config = dict(
    num_hidden_layers=12,
    hidden_size=64,
    num_attention_heads=2,
    num_key_value_heads=2,
    head_dim=32,
    intermediate_size=512,
    vocab_size=2048,
    hidden_act='tanh_gelu',
    norm='rmsnorm',
    norm_place='pre',
    norm_eps=1e-05,
    positions='rope',
    rope_theta=1020.0,
    rope_fraction=0.5,
    qk_norm=True,
    attn_scale=0.332,
    bias='none',
    tie_word_embeddings='early',
    parallel_block=False,
    extras=['local attention windows', 'normalized values'],
    init='trunc',
    init_std_qkv=0.0625,
    init_std_o=0.0625,
    init_std_up=0.0625,
    init_std_down=0.0,
    optimizer='adamw',
    learning_rate=0.00431,
    beta1=0.9,
    beta2=0.99,
    weight_decay=0.035,
    lr_head=0.00812,
    max_grad_norm=1.0,
    warmup_steps=507,
    schedule='wsd',
    decay_fraction=1.0,
    decay_shape='linear',
    final_lr_fraction=0.0,
    batch_tokens=[16384, 32768],
    max_seq_len=1024,
    doc_mask=True,
    train_tokens=152900000,
    max_steps=6515,
    dataset='wikipedia_en',
)
Each number is 500 + 25 x the weight over the matrix's rms, rounded and kept within 0 to 999. Layers, rows and columns count from 0. Numbers have three digits each.

# layer 3 MLP up, 512x64, rms 0.209, rows 366-511, columns 0-63
492502505547483470502499524505467472474547516494514524501426498443486490496523445504531513493516500500506510504535487487508508529492474565504511511480489519479480464485497499477517454514522510
443504537536506487495485501525496496518463509463505482495478511519471474537538486486498449491519493482495498477489504484491515540466530500528494484496488488516493489494484461484559475496497483
464498506505508503497481549502470459478484522523534505513479472446501505489503487531504523462541524503480498527523494482508504515523491533496486513493511498448456480478464487484491516520493515
531505493507478504559486489525448504459490500489481499503476485446480471488524486503511488475463534497494549506548489476489433521490501478496492469493493466476472450458498504476512446504480476
481532507513473463502544549477493496487531498466508472491502497431455488497501482439510473434491520458479510492542487450508531491492474504496533481460511479477492479468475481500510483504485511
506515539510503475517495559504475465504478495484519495466517474512479505495521497455509496485544503507459500467548508506515495498501507479513494485519514530501468519465487481512514511539485503
496500467490508494507491488509452543436530501527493500510506491491487515496488488519511541476495508507510482512482503495489502480506515525512499514506537482496495506470509478501520502550494495
526465481494467501557516486456492476498501502493524492507520488458479483493555475492515524470511526504482504536491482492503480504496434507488462470494491495510460452535487472416489502514447459
517537451506492471503513463514471518515506490516561493488469560466499507484522485506503510487520514480489525520525505453469524466481494498504504539506536535531455449477490506478515484507490531
516504541509496497543499494485496497500513483477497471483478515487453533441509512511511533468523557492514529449498475466525538551507508489487489509493438503505447460493478509476493476534498473
492519508507480469478491480472479489486505514507505515496469526510479495531494468494489454480513504497489484505484513470481500537494500513483508442505466516478499511494485487508532461515522560
502529529556521468498527538527516515472509478488538516533496526481505477468528480472528481469494525421501497489479499450504488501490483548517480479502487485536471499477450505479493480500499493
498513499557519497505513536537438478476476566487496477475507540513458501551523476443540483468467495459518530536482472454519488524520496519475470504490488478501487480452489499475499466506462490
453481539508465484502499498502486469494468486477513454485430542525478479536538455509534498484498526490520511495501469507482504465514503497500482517513499492529462500487514493509493440493468510
477491479530514481480484561530496515503545503500491493509489513463463427540520452511513508490502455508499504553479494496481491512466509541472511473504513520479489510466475513471494497472515521
469537466559459474468490496497515419482455482494510483490492498496471470479503498470510479461520508503493514500524557442466473511466459557501512489519473515506490495499495493485531453490483496
473500514495532470506524510469471447459480512489506506462523503497465503501502506433490480483513519514472494556524548468507482485502474455520502463517504515500452480481498444483529471513486477
472484539506486503522502524499494468492508501540492525491479468488408468527558481499490511487537513499473512516513552504511494477491490480509514484465479493505504494479489476492522483523468501
469507514492540531483487511509507530511525499477532540508509559484469502484522499447471498492469489488495461531524495490460481510499499480525513446482514495502502442505484466483512488481533515
524496527503516503500520556538497519474490540476484500493491509514500488499507474466490528492514512499496486458497514526479509463548482504494496493467514508487467474507489464493530487545494529
515476469513468464528551490504443506507493497472511478530489485510480492522504502489505563486463522514428515502459507524454501470469522503537517510507519510535455467495482476480511477505495471
468491497493512491505490468457432495500523498458490482499476518475455505513542463502509496495501494492492465490495480508504556518495524490454492482510452521511511492487453497490504466550476536
472466482513503476552545490434461503493571518490493477460481486525457507542513485488472486478515490531501495532510458492481547470510508493539557466511483537518495476454447474455550464556506543
461510448516474467512511506555473507504478479482529480470487500510499478492532475496525507465477491495468502498525510516505517478529461490505501520430547459473483456463497445505497504538490510
513492424495471486560540505519456471484461542458475464463471480477496514500546500505485500492514560485455530484522482502457540557459474491475512490498507500457477466485481487451511500498481484
497480506540516496501533505514485485512497532477511497507500519497484452522503474471511563458480476485493511536487492508446501473478488520558508499492460494502504520483500469459499458539525495
488506484474483501555513520508444450490526458480518470426469507477460511539516490505523513498557542517436480486510527421482473435474487515508528524499484469513478482470485474480482468545468497
482512487527486493550513502510491524493503525515522492493521499525451499504515483505496514497535509524484558499508497484479505541504489485512535472501513508543492453434464489481515431528540495
503477516536488454518475535480503472463477492535552504489456465482424504537540509435513462488540486476447510504511499503475457521481452534502541516491479439527484492500476461518549485540478526
506526515496467480555492540501490462507544497508496470451506524469451455545534477494482514487550501535504564506526529456512477451509484506478492487527455533500522512492452495479504472518516511
483481517521491423495504502516520470480546500485544477474526526504482483483542484541545516501527474498492476531498463493497514539490500534525476478511480524458485518484477493432486484539494579
529517508509479457462531488500544514476528488525540510517467544443458459492507478508499529503506478477483510479505478480499527501439503554515500508498479548503504492473475453486557485489550545
504480496501473482501482521497496479498563505484507512489481529472461464504518468520475527484510485499441519501501484506465488522517468531502514497508500506485467475473460452478536502540519528
475513509478518465526508505543479516478484474479489464499505529549490509487538508499533515501521511482504516487525511526474528478529487475539487508453487522559457506486492512499502447559487497
452479460513487494512527555487494517479517510492488501454525477493499489508519486474547498499442452456470501488548509506518490491462482494471545526506545503525507479493492473497498502530491488
503508484461475481494483545503514440491509517503527477462500535446485510522512487493485534458504526519454472515515518505458488497481487444506545498500496532470471511468500476475525491510501509
480486530484490495559529519505461505463510518486499510515529530500497531468578477496487501485489525457500499545508502502455524507460487465497498459498501518482499483514470460455501473506504499
501506498538516524514510495518473481528516465439488491514481530517504468523523447517504489488489497501495496475476518475435456492484518519505515503508483467516465492443494491448478459536523514
494513503548486469522478489481527511433501491490520491507509515482508486504551462470525521488532531468505492513500489492495491504497502500524478509502506518510482497516509507473472470498487504
508523521492504511518496548501496471502522463507529470503509512492485511521499492494509469501546528511459470508484498463450502465460504482467499486491480535559483448481463478454508461508530487
491499520503507509501500497500514431463517494494512438500495539519505490507518461531556479497483525498497513509503498482462483499525474505463503512475537514464467431476465492484500447534491485
496485491496513508521485499487458501503498469474512502433527515478429507468547490539536517481501479481430493506546551457507495495477489504466491532498452511521496481484467471500511465526492502
478504535501475522493477482492493466499529498473512516488484535486495490526499485452495499497534524504489532487499512487494513462511467497503499482457512529480490470499504517476498505519486496
509483496561500470520488520530505497477553511498521487499462505462459480510530453520541515468503483480489521486509471478515546556502506516509555514496466479531463513483497505454515471483531525
435491517567507471487511544482447463460456538498516464487498473473475482531523498482520558487503486468485521479500473486528521494473527456539512512507536531534505489436484498473548494525507525
530490492526474443554515501551472495467514494450525484495497490449474505444526489524486521506524540481485515521493500501505508515428479537486487456502474493514500488501474504495500487468526480
461461523520528523486531525505503501481504472490528498518495459495466495524471487499487492507513503453503513501488506475474524503541506485568482503480516482498497473475459500476512512487507517
483525519498488473488490503472472520496486500480500507441487478466482488511576429497493535474518541474446530484518530472480503514476489547535493442513530480511482471481457478482534483526479497
515503480504520444491571472501526475497538514507510520507498513471479493492531446501479509440489518494510500490476515471460491506509463570524516510477482465502450494476454492444504497520504523
501496523508520490504513502468489517495554495500560467496506573447456495464560503517530492470471488507455446525490508510498550504504465503480569466534502512510493491443462487501522490462486487
457519451495493490508512506516514528499486520477484497466508500492461452538567439499494472482485509461446512500505542504471484510499491505476541517492501503534505493514481463494517446530532490
488509482491477496495495498494498511489502503486490510493541509433511520529501492475492496462463543492487517529512486494472503514478521479505504478507457523527503489506488471492491497527490523
495474510500467461492491558503530477464534525500501484510502513507466471480554465498491550523491468504520485512485527488471455517446480476496519470456500535479489485501482481453478443495534557
493507485518449485448530508495517432492500526475507452441466481539479434519547473490526522503455476477467574491518524531488472497522497464494500515505527465492508498518484473466487479544499511
468535528513514455499485485502472511445535498472532498512467485514443478519517500487489500471476513471490505506494507501452477512516460511488532506493478528531510483471470494493503434508515517
478503538561526499503492545566475507481522503494530499520474494495486494521514476482500521470469507470510485487493523487514487513524470529529519515480517468488477488512493500523517472528483501
487497498505488520508505495497502513502489513513507522528512538483476489492509501479505529514488476488475543484503473467505527521498442471532535505500490485548482492506514496502512479512518476
479494461508458494508497492516493499505475514505515487492465558493489485508494488522547515441485530525495491483521509507489514479526489517535529539478516492489505483503508474500529509508495490
520463442495463503545514544511448547536489477453507509493528509454486450513539454479483484515526515463497547509489542489473504459455510507504518497487469570521486444517454502416496477508493465
447516479515503490497495481474521477497517499445493483483487502502478459491511502471524522514469529531496522503535481443556462530447434548495513530520500512485490472478498486451497478500475449
500472484526496466521499474481488492515528505449492460493470537453477471461499493533535535444489498515489520476502460524479467463487464498515559539492504482501450508448483482488521440499500493
487469503511517492494525532506479502471498515513543537492487502489490499492504484454504483516514513545515489491490510515458536493483536493512483476484492484521482476502504461466580491503550494
496507505552508463481551518520499481486540508460525487503464558454480483508496463487498483441465508478493519491512480520464524491487447578510494500476479507496445486476486493482520459516496472
526513526524477487510500554534469457482523469493521483499507488483477497479503511502510478495515449519517487463466514498466473523466474481489507474449472529514460446517486502482501455486464462
499495529543535473549487524477484518501535490490508470502451481428467478484518492495517492461497501452495519493489468493515496504501502476499533476539467469513458513462465476508528478503512484
451515530496479429483499492472477475467521512504488506485461498494471502536529462524464444489488520465450499536476500502424519522477498501497499499499485513467491535491488477499522498489494527
489530478497498490513560537519487540459482486482476496497494547516496505489524502452534516494500493502500466503507512528498517490507511487477537508475489477529466468512497445494528503491476486
515495529515517458549503533525448508466550518473507511518482516449463498473521489478485520467530532449483511500508495466495515509487458533470499473490484502505515452450483475467500480490563529
491533538522468484541483522531495517477519493502509463482498485491466519480482487518531477502488488471488484492535504498531537482492477539496485463431473462516490484514499470493497491517465498
495489548496524502489504521508473523445485507485507507526479503462476507507512493448511450501485520476531558500477469490519490492460498557528502509489488518529462497492498482472530487501484469
507505529511528484536544512524495519513483555493498500479544495447451482538490448480514535506444535489477521563497519519493514522518480502483501436517513498470495451494472494478537495474537465
513504498494494455508494527533524549517518478512528460512495498503493503467531485532534528469478495497480486526478484500485527506467492466522511478514518538507457513474474439470520495488507484
448535517499528510489498529532516501481526533487508523495511467459466479493482506507488551500478490523496500494498495518464486464499462478511521513480531494537474472515475490500531507501480492
464531521496509494490521525469499516491480507472525500517471522526492511442523497471472543523493516532514483482530500501473545507513494463480529450463476486495479446504471493492503472507492505
469552531519467501513488506501461480524443499441534494495487505520475489496520501498504511498481517500520493460483489520455485533476506490499525467474521486510474459522516505520516508519539512
475515529517504483472489509494481490502483488514510503498471477509463478524495462538513465493508484512487486539512486463509505519462472525488496460514478535463494502463452431427497499533476533
488504529512514466475487506503509479507533491498506475500463507491473499533529461487459522473514490471451492480507516517472521499483509485540504498509498532521480514491494460503501492530512470
521507497497491510469532541512510497509545478470509518505519562517509489471518491474536521497559507525488532497556526496480552488511466464496528473491516509533481475480462501470498470498488515
520485496492468516503533477513493492474508458490506498450467516484480495515530441526552479517510517470476519530479508450483480519471459535446487450524455552441486501497453489459535460521512482
509469528491480482550527496525523476511553473494496497466488522459463503508543476536537466482508492492420504530510507460489486512500505519520509511474460489470502511484488500489556463467512528
419494516496482470493488515484490505468459538500512444505480490499486505517548473468469440483513509506496455520529495499502551480481524506507503503501505499505473496514485425494525498516512491
509513450499489486515521558481481469544452507531508487437529508491475498524519497510495507476473511522503518499567539484506480510533509490502496505504459562509485464504491495460511486508497528
464513530544482456537467495546486468514518466534552466483495476478461501521513510525548505484517533491497531523517492517497541534514503479550546499467518464480493516517465482489512497543487515
454452483531468483489492520494495492498509490492531481536468485532503497505512484524511527514431485520499493490530548480501518502496477533501523453452496492476483503498502480495484501518494524
485499494532497473526518537522492540517496518478500477527496498525493488482501498476538495486473510505467518522468505469470501516473489522559533511486517500497495442490467475482513482511495509
495459521497509486532481504557480485495516544472559491503473508447444487537500513523511500502531467499490524528526457508452522497512477519503493508519450458495512508459462474444500496526526521
480483514504501472514481501456439495490504537523533483520456489443473444549516480499475510504494474495480493590488459515461544498520469493553537464505492493446486460484451514463513474524514500
502505533549499524537467518489511499485487499524516506482461482490468507518521487429527452469495517440484513481530497453513503515511491494549512480492504477478457423482448475477559455536465528
508489544518458502527496506502494511496510474488526465479490559498451508509559505529532434483471533488479531484479515485475505450481512515503512511505456474553452509469477471507501465506527484
479547498557513481503493504505461510483499470473499459498489495497480468460503485480528495475496546450510500480492487482506515477488481550489480492500484511518437498505514494491509485543526501
487513506538492481508527460493480467467472516502523525466452503476474464526502477460467475510461479504488520530484568495448503503516473492518522477521491487479498506536473522467554492487504510
531450507526514480502538531487487486500552492414521518492477466474469483510508475474513485501543521518491523508509515560480472493482517485561503491509494494502476490468500498463509422488449523
510525487541515512457468536515488504495517482484528485510457523501470478514510448502515515469526499476536481494494529518508514481495480548496544547518518511495469510481471477489502496518513539
502505454508494500518507533539463459529504495499543498463484503479506470516503498535554508520490473501485499507521518535493498500496498538504503544514529497467497474487485495477518481537523454
491528457531522477526505493503503494507506491500533490519498524495486497502553504505511507469500474511498518499506477533484490528481483511549484513507500493527470496489493465485473462517512477
490534519491494509499506501512475521446521521502512480482504542489452488498523468537523509463507481514446518503538543460511511488522504510472465498524446539508488489517490470441495518521508545
475458519508513489496524543495510478476525510471488506490519453445468479529505480483482503494521484438484508492466484495457519524477482475517527479496486553503471476462498498417536486466489490
496531480514460488534533552501473506543478478441524446481504479526491487469523481435475456492548547500507496481532478471482502487440474524487514497534470502507498488450469459461497466501489514
512542546537490516498515501523477523511471552510520479492510541487467496520509485452477511523492518498507492526480478531507503507468480510480502504525463528525515455482464489472511498499544486
485524460514496503493536529482502502489522511500513458494512492445492465490526493476509486450483502473489490520524493514457506501506463543488550504492547491469499492495506481487487510508538484
491499492531486497487492529501503495465528499512553506481476477512501517499508482479557531477509537488502498489487442514520558527489487528495513505483533490461458471510475471496545529559540523
457493495539510491508493491488501462528505454484495472489462472501456488507517511480535497462499494476491522535503457463526494497444480547534522515493496487483474516521485490494497521539472487
479499476502472495503504512460515478539488478487512502510494512487479510514518447483498454436498518482514530513516511473514490481516443530516531525489488449502485449513501439512519520565497481
482472464482506512486511536504518501484502516485509505466491535489519505471505483523509514505518509501454463517515558491510465533456499501486524500457531490474475499483450482480527495468477485
480490495509422490523539475449482515454458550490541487464497493475464476482529500459480535515457525425480501538524522523467481510433516483485518475482487494523483464488440506484536481491493454
486456514564541510487526477509520521461526553477569523484462494486474445488510476497503551492500506511521524480470458504497477493529474520524519525494522535463480490486475493477569506535519573
481480486511449503520496486493524496535506508495537503497453493463496504488549484531505492455525527456453537537529495458517540525493496471512492506484511522458436481475469493484483420523467491
474533504526484436540480523545441504489482525490503486508468516516478513503518482517507522508517520496447503513527508489500503553480503502503502503498508481518478459495467479472504485512499520
468512493486469499463509519490499509459551510467527485482472563496467468506543482502543508498448471496506504538500526509447497479506514523517514540492488461470477495534498482478476485502503541
505520506507462481545503532453478514430512494492495505447501480498493533454511486465506532491534514481507516489510498459512475496496512484509493470517516474500469475484458461453570482569544527
486545524499500491492533475518471533502495510505504470462517516502498495497506495503485534498500510501506479499478546525524499500516536497494521486513481482493506487501492471464504506483484511
484489509500487461497497501548447499465483497477547468486482517457488470525512481537488567501497545468492510462470510515483515467466521513517489508471520497500479485453508496492487493526507539
464490512515492486517488495513491493518453506530525489498475469454462478483502495465478474464524525442479498514459496479510508512491515505556512476444478499491496487503502480495546490469524490
514486428505488498502526529498526536522502505488499443496504474512465450488544467522476541515487484512452483475518482519466522547508465552464541484498553501511473484513471446465517487489484501
526460452496469510510545530453482549477497504478510437465501495456472510540501477439514452494478483493481487502505442527475522546531493513514553474481507479480486437487470502473508484507516525
478462504516496447536507510473483493503473509494520524515488502502505501499536501514479476495469521487499512548513512471442482561445508511503531487479519509490511503492506498469488478482505513
497478517501510455496528531452495457512522530489538495471512513457445507541530472499481521517487518502448455525477505505477494501441538471496552464473504514520478477416460490501545466514502499
483519514496520462456535494527478461450459476482523529505475471451463482517519510489480459512469516483517518518502469466484488486467490525488507517481501503461482478463459474489507495517509472
501528486523504506474469518484536521497538489527506485444456547500493473480489479502499524514523500497488491482518503521495550504510451495499522502490491491492481446514500476495550498496525513
533496522544493488540560490500477467482477446481541514498487483524490515444516517467515507475501545467484551520495487435491488526461470552525498474471501493536465457459471486486490489516490462
473477512539520529477495539491476525499514503466492474499465545501482466513492495478492507421474497511489484495482505477492504481545473554485506528474509482457474500469477503488526490488530533
492503490492487490551554505484513480454511495498511531500506483528499497471515490456448476465470502487474466516507478477492480477475494511517515470493495490486495480510495482491498488509488500
484538495521510476537469508507490495490478509502506513497511485491484488473518480511532514469533562455473512495506523468465509499468469536523508456487464483560480459526477499470495482541490541
477500485488473489525493539455467486466451535501538470500465532502495511500514486507512516490499525544513503512533502491486519522503482475476477543509497486500466474522495467513493496550476526
474471480534496507485539508517493485471506504503501512519492501494519477500492495507533522493481560496529514538502464480467465524493476495536527500485482493474504481471481502459528504477491496
488495484474476520498489516492507488531477515498559495504512555483490519527531489477492493479499520536432505532509529518488495470500462497522507472466537475515461423461504511486493474519486456
497462481490480512536511524518475450492500502494526516444467479511482499513498499477526545492521481550504475480492478502481485508514515488489503466514488448480465489506481506466547490504481490
493510517535465503508475512473515521510494514484513490520488493508481470481525504460508543471514511493491528488490461501526527476510484541555518514470487483499498478497495455502539502492519500
500514543552500487482478539513458484477459475504513483515521545492477520535530506529538475501511505467514503522497541467502482492495484513492515473513472553491493489500464498502510478520517524
437524522529532493494495513468491455516486497446508478498482510526471497534520460466521506507547502506524546515486497503484555500472442543468496543503504524490504494477480480469468480531480503
500503479499481507487538509472471511483523508459514442506466493467482512469490470446466487494528529502509467528447525481476547467492496489502530481441482519531485443513458522449525465499484516
476461474515496516491455509468451550546480476507498467478484521520481465509514477516465486488447498496485483510515535513491537509497487493478550523496544539490478475493423487514534499512550534
483519502513520501492544524543501500480497550461482464492513490511511509471483473519530462488516497505514478507510483483508502491475496524499479522504516495505487506489473466487527478545546512
415485526491503517506521531456503477503479534487508505499498505512491502511516495524507546509496518502491524482520489472494514521457470505509519469463559469504499479457479487505494486539473516
501502513545514509481490535523521491492478489474508466502460514508476455485523497498528493502485479439525488479509509447492507499519488509478548523469508534469462507480489490492541505526457511
499505527503527513517508503532469477488521494421547500516532527487507522489513469505549472463493524526475504533577508480510511493493475516515507500481504466468427486506462471478477474549453472
448530529507537482502494509483471471473521530491522458495503510516460558482470511487510480496502524530473477472507491465468505522511468476539503469493457476499483462499475482507516447558498567
478515478486482438563467514469475522482509502500526442483491506534427508491530503492496518440517468523431483500498510486462539565474484548460518495499493475528489482500483479489496476510485520
425529488524514460536506503509495479497520506502537482485461539521496499483534475498553501460523509485473475459531481494497517496452461498496489470506470514544461495464509472477493499550520485
474516486531514472510556544524476465491552491509535514496487488497476523499495500496445512507528524516509524483516496469480503488471489515532467549489495524514491482511484495480549482498509445
469508515533481506499468526478515516512497495484511506497501497516460477526543460454516514515522503479481517471477524504488515484470445537494483472496481493494505504501495486479521437523515529
495499448550495506452484522483498488490522501525489512487451525482476465513518485519527511452491494488499521520515492468497502541493459503493526540516472509458460513511482454469532528513479546
523500485492524484569516475520408481541499504490493475505502543522458503523512477540550512474500517522446540471542489491462524511477514484520547480527500520463454477448456462462503490550482480
490540522493487504540499518481532525530513505502511484490519495489466478553508470520508508503517530506475498531508507530483538479483453554480462455465521468535490479526491491498494480532476481
495473488498496496485508510473543489501520531473525455455481526486477495483485471529477508506516512505463540483480445483505553571504441546488496499488516506459443495484497472502543477524488522
525470478493510488467524514485485490513532504497537521470482488524489508536514485436487515491494493504468501520508504512542508484485491468535535483490492520470507454470503495462519494487518552